{"d_mlp": 1280, "norm_place": "pre", "rope_base": 1020.0, "rope_fraction": 0.5, "extras": ["local attention windows", "gated attention", "value residuals", "hashed n-gram embeddings", "an embedding shortcut", "learned residual scales", "skips across layers", "weighted sums over earlier layers", "capped logits"], "init_std_up": 0.0196, "optimizer": "muon_variant", "lr_head": 0.00561, "dataset": "wikipedia_en"}
Each number is 128 + 24 x the weight over its row's rms, rounded and kept within 0 to 255. Layers, rows and columns count from 0. Numbers have three digits each. The size before them is the row's rms in percent of the matrix's.

# layer 4 MLP down (transposed), 1280x320, rms 0.0668, rows 423-444, columns 64-127
090:125157109129119128133136097129156129091146139128131104136132068144108117122129141147132118113129136103122127143133135119116140100102110130178108128117128172150094107143152153152116188182122119
104:169145169140125134110150143106162137131136115127077110154132135133083123132174156121132126126120149115088098094125128111145166105106107135204134108060098131144188104117149170115136156158128146
097:123125128171112120155126139182143139149124148136084139143131135144159087146122076118111118100134165070130134155169156154117096090105129155119126135128134095102127158148077102106117124170149099
105:135133132160143141136166157183164173136099175150149130162104132172096153085092118151096122057150131119138109106119070122122094155144114113170157146120126104154105125123163136145160154185090111
092:165134139165093125126119132102148118127123109121150132119115126112141107107116151101134123122161122168115086126112164108151124096107174091106125160157142119167125077141144119121104171114131136
106:090106076177172131159123117108085128125091154107099127137179162132134132068125124132141141179124134119085100104111156135127118125120124114098104140137109141119133120079118138122162127168159158
101:100151089160142085104160111127108141134151098105157124129133122106138152166133142115140095114154145153096119168069143062170195117098154174157115144152143111148161117138155100109132082137144127
103:158088159142098151134141108106089085166154101145144160131110132134127087124146113128090132111152111155144124107099158127111159183113161186157115135128113150108135163124135124124101168157134141
103:134146142113164116182152126153115137125106111113121104118152141133128136126097126114097131140111074125092130096097138143146121093136096108141152116080120120109130105138145126099141101137156083
097:176133131132132103122132117098129172138159141141145112161124098143174124099131134114129148100121106096109126119127106115148107126117112141158124071129081099144159101126147116167137147137133084
105:138146090158125135128124146098126111137143154094136162119097178138157122128107113127145133090082098123144107175074146123125113121115146139134114135159142127153146137088119131144082115135125134
103:105077080156151116154126140122108130136115156135139135155138135102104152136103106099106128143132156162139156131117142154143140123142166142117161109126138101113128110104161129096102117160139123
097:125155150109058145139194169121152098108137146158072132117152124158124110111179116115105098171122145131125144175145155135110147127173134147131151112108108140134146104133121127133151133114140159
099:106117098159107129157105128155151120104110127162151144072116151127109151125129094138146113119113133126100156092135120113138135123126159133136153140126130103123108139109117116165125152137146199
089:113122111102171157138130156134117099103130140099075137108098173121099105083136100159114133098126127129172125112133129079131104158101136144139103140106143148138134120101182126138112093121137145
097:199156153138162135118112097163150111119105098137151124130102192124152140096173129120105115170069109172115132127073154135139130117152146149123130118085068120138108122144089130157131129093132129
099:183126119143098103155120108153172143147139176168108115130149100163128134087133134150158124099140161139087097123131128182126099143128114149183130132146153103149141173106143139117114079121142151
098:169127139090107152132101124131137145108153118106086139163145099171142121129143111165139133139181083131079144131135128192146146133131126152130135156124118121173134140154158143121098125112107141
100:150110132120153152141144138161149092119122136132171121121121124121123134098140142162147158122142122170128074134120135151137108129185157125128078133157109152143156076075171106090108174101128118
104:150114108136147155116104110163103131157143159146102134114125124106154124134194124110118130103097140098154122175143106182112118111156092114138161100125148133114138131139137096109128118146122152
104:134135126132114176174142088132128164117079081086122110106122136118134093117097133161113103154124098134108168137125117121155108137118098143166119081130141139170107126133164081163142155127094162
104:163101140118122104168165110139171117122141180161106104133116172127125131075126144159158116140127151154103164120187102096152157108147135121178114093152163133119155184142138121121090131134083112
# layer 4 MLP up, 1280x320, rms 0.135, rows 424-444, columns 64-127
102:117125112121128120121103104120164147143145087144137120123100098107120164140111142117133144096119152090106128132175177131100103143198151096086080127169157132110140111136122131093109152131153128
103:100109134161143163174094132119109101141113097127100116117126133131081152112100150164141104126126103124078120114174140126161136161154143158120099128134146135124147152133159110131112161155141124
103:130142128097128139102127152095104110141102107110124099140144112113095156110158136102124061117152145093139134174136106078142159142137094087102147147120082161096133154105135142095137156081185139
096:117120073156103107123066117116128124169136166161131123077117109142141080101145130099109143119149089125106129140130141122178089128148139113121133158120112122103113135107161109120140128149106108
107:141143122143122121107101104180143101158078164135189103151144168128119106133121123129120085106124130155125162184112155129155109124145130136121121171141119127097147114173155146149126166143098096
106:106123109132148131142165174136120099139126142142152162145117138147115137129108114128121091119120114145119150120122145146156150109123124087165137157096134135110115091106112092162123098151161164
105:154131166122118102151125107138143123149171109106101137121148161086127101129127133085171143132155166153123127103118103117124169115135140144119142143114110148110122143154133082129137118140095102
104:092109148159134125181137123128074170115134116112131091117121131137110117129105120122141125152138144134120139157129114112129107070081121111145128108151117121082110117154136166186174123137141129
101:121148084107156117148109140103128158118142156101132113092102121149177087105057091121106064131135131139111104148131147112115102145095144147093153139145101113170124126095127098156125130147144143
100:104131133126112118147099123136111132102113154084113125090132109158146113117165139128143119098084124137144173143119129076173148136105098136094133110108051120157123155101118137121185161128101160
101:096125128175131128127137120131099161128136123077140099121140160141158121105151155111122128142119169100124156171154164140133171171105145182150120140125074141108106104117110159120136158151110131
095:105123148113138123173100130136085125140159111152144151129126100133140190124140111155114092117114121113129136090146110131147137155106120145109125140155118122107125099111140122125117160110101143
103:113126081138115118091102122162116126138137121114171114151131104105154129101125116104084124118149098125154167120114129118149135133147070134152145166134126136163125124108144127078165152109109123
084:115162094143116129131154137132133131152153121122115128117126152123135102177176149113141120155148111130141115134158101129144138146121149121174084168112103138133155151129143130149146112067121135
097:117124137111119178110160149148128143133117102113100099128145173125076147108106158143100100152127130148116107136127108153105125097142132105130142103161160134126145147145110138128115176091152156
100:122111126147124134142107135088122143124152130128125096146128123125154091141111089105120096137172108137093138073175113116151112123167114103127155094160111120161084123151105144147160178110186096
093:135122091148151122124103091140173148162115152132138097110145183107103131131150132103163134142140085152125100190116146133087091097154121150137173148122126154156090109128117130142140152111099099
100:154159127125137143114100140130092103140130147110173132113099106129135128121148149142127096100106117133131104145132128150078144155140112148137156141106134107106101103123094139163088157141091102
099:077115124120141149111123111120097104117134090090165101084123160091112097111151133114116145102122152120113131138125132135160126195149100104127128102109143109107160132129153092105131097146137136
111:120134129133161164163126099093163099138188138123096106140183131107106135138141112181139133151105141158119153150143137126111101128141106125128117141120127177117143131103130095149143123123122126
107:173174099132112168101132126151127097132123159171146109098107114112105112134136135101140149103112147062126116136166102143116091136148146129113090100154108160151156134129143062103106126126152143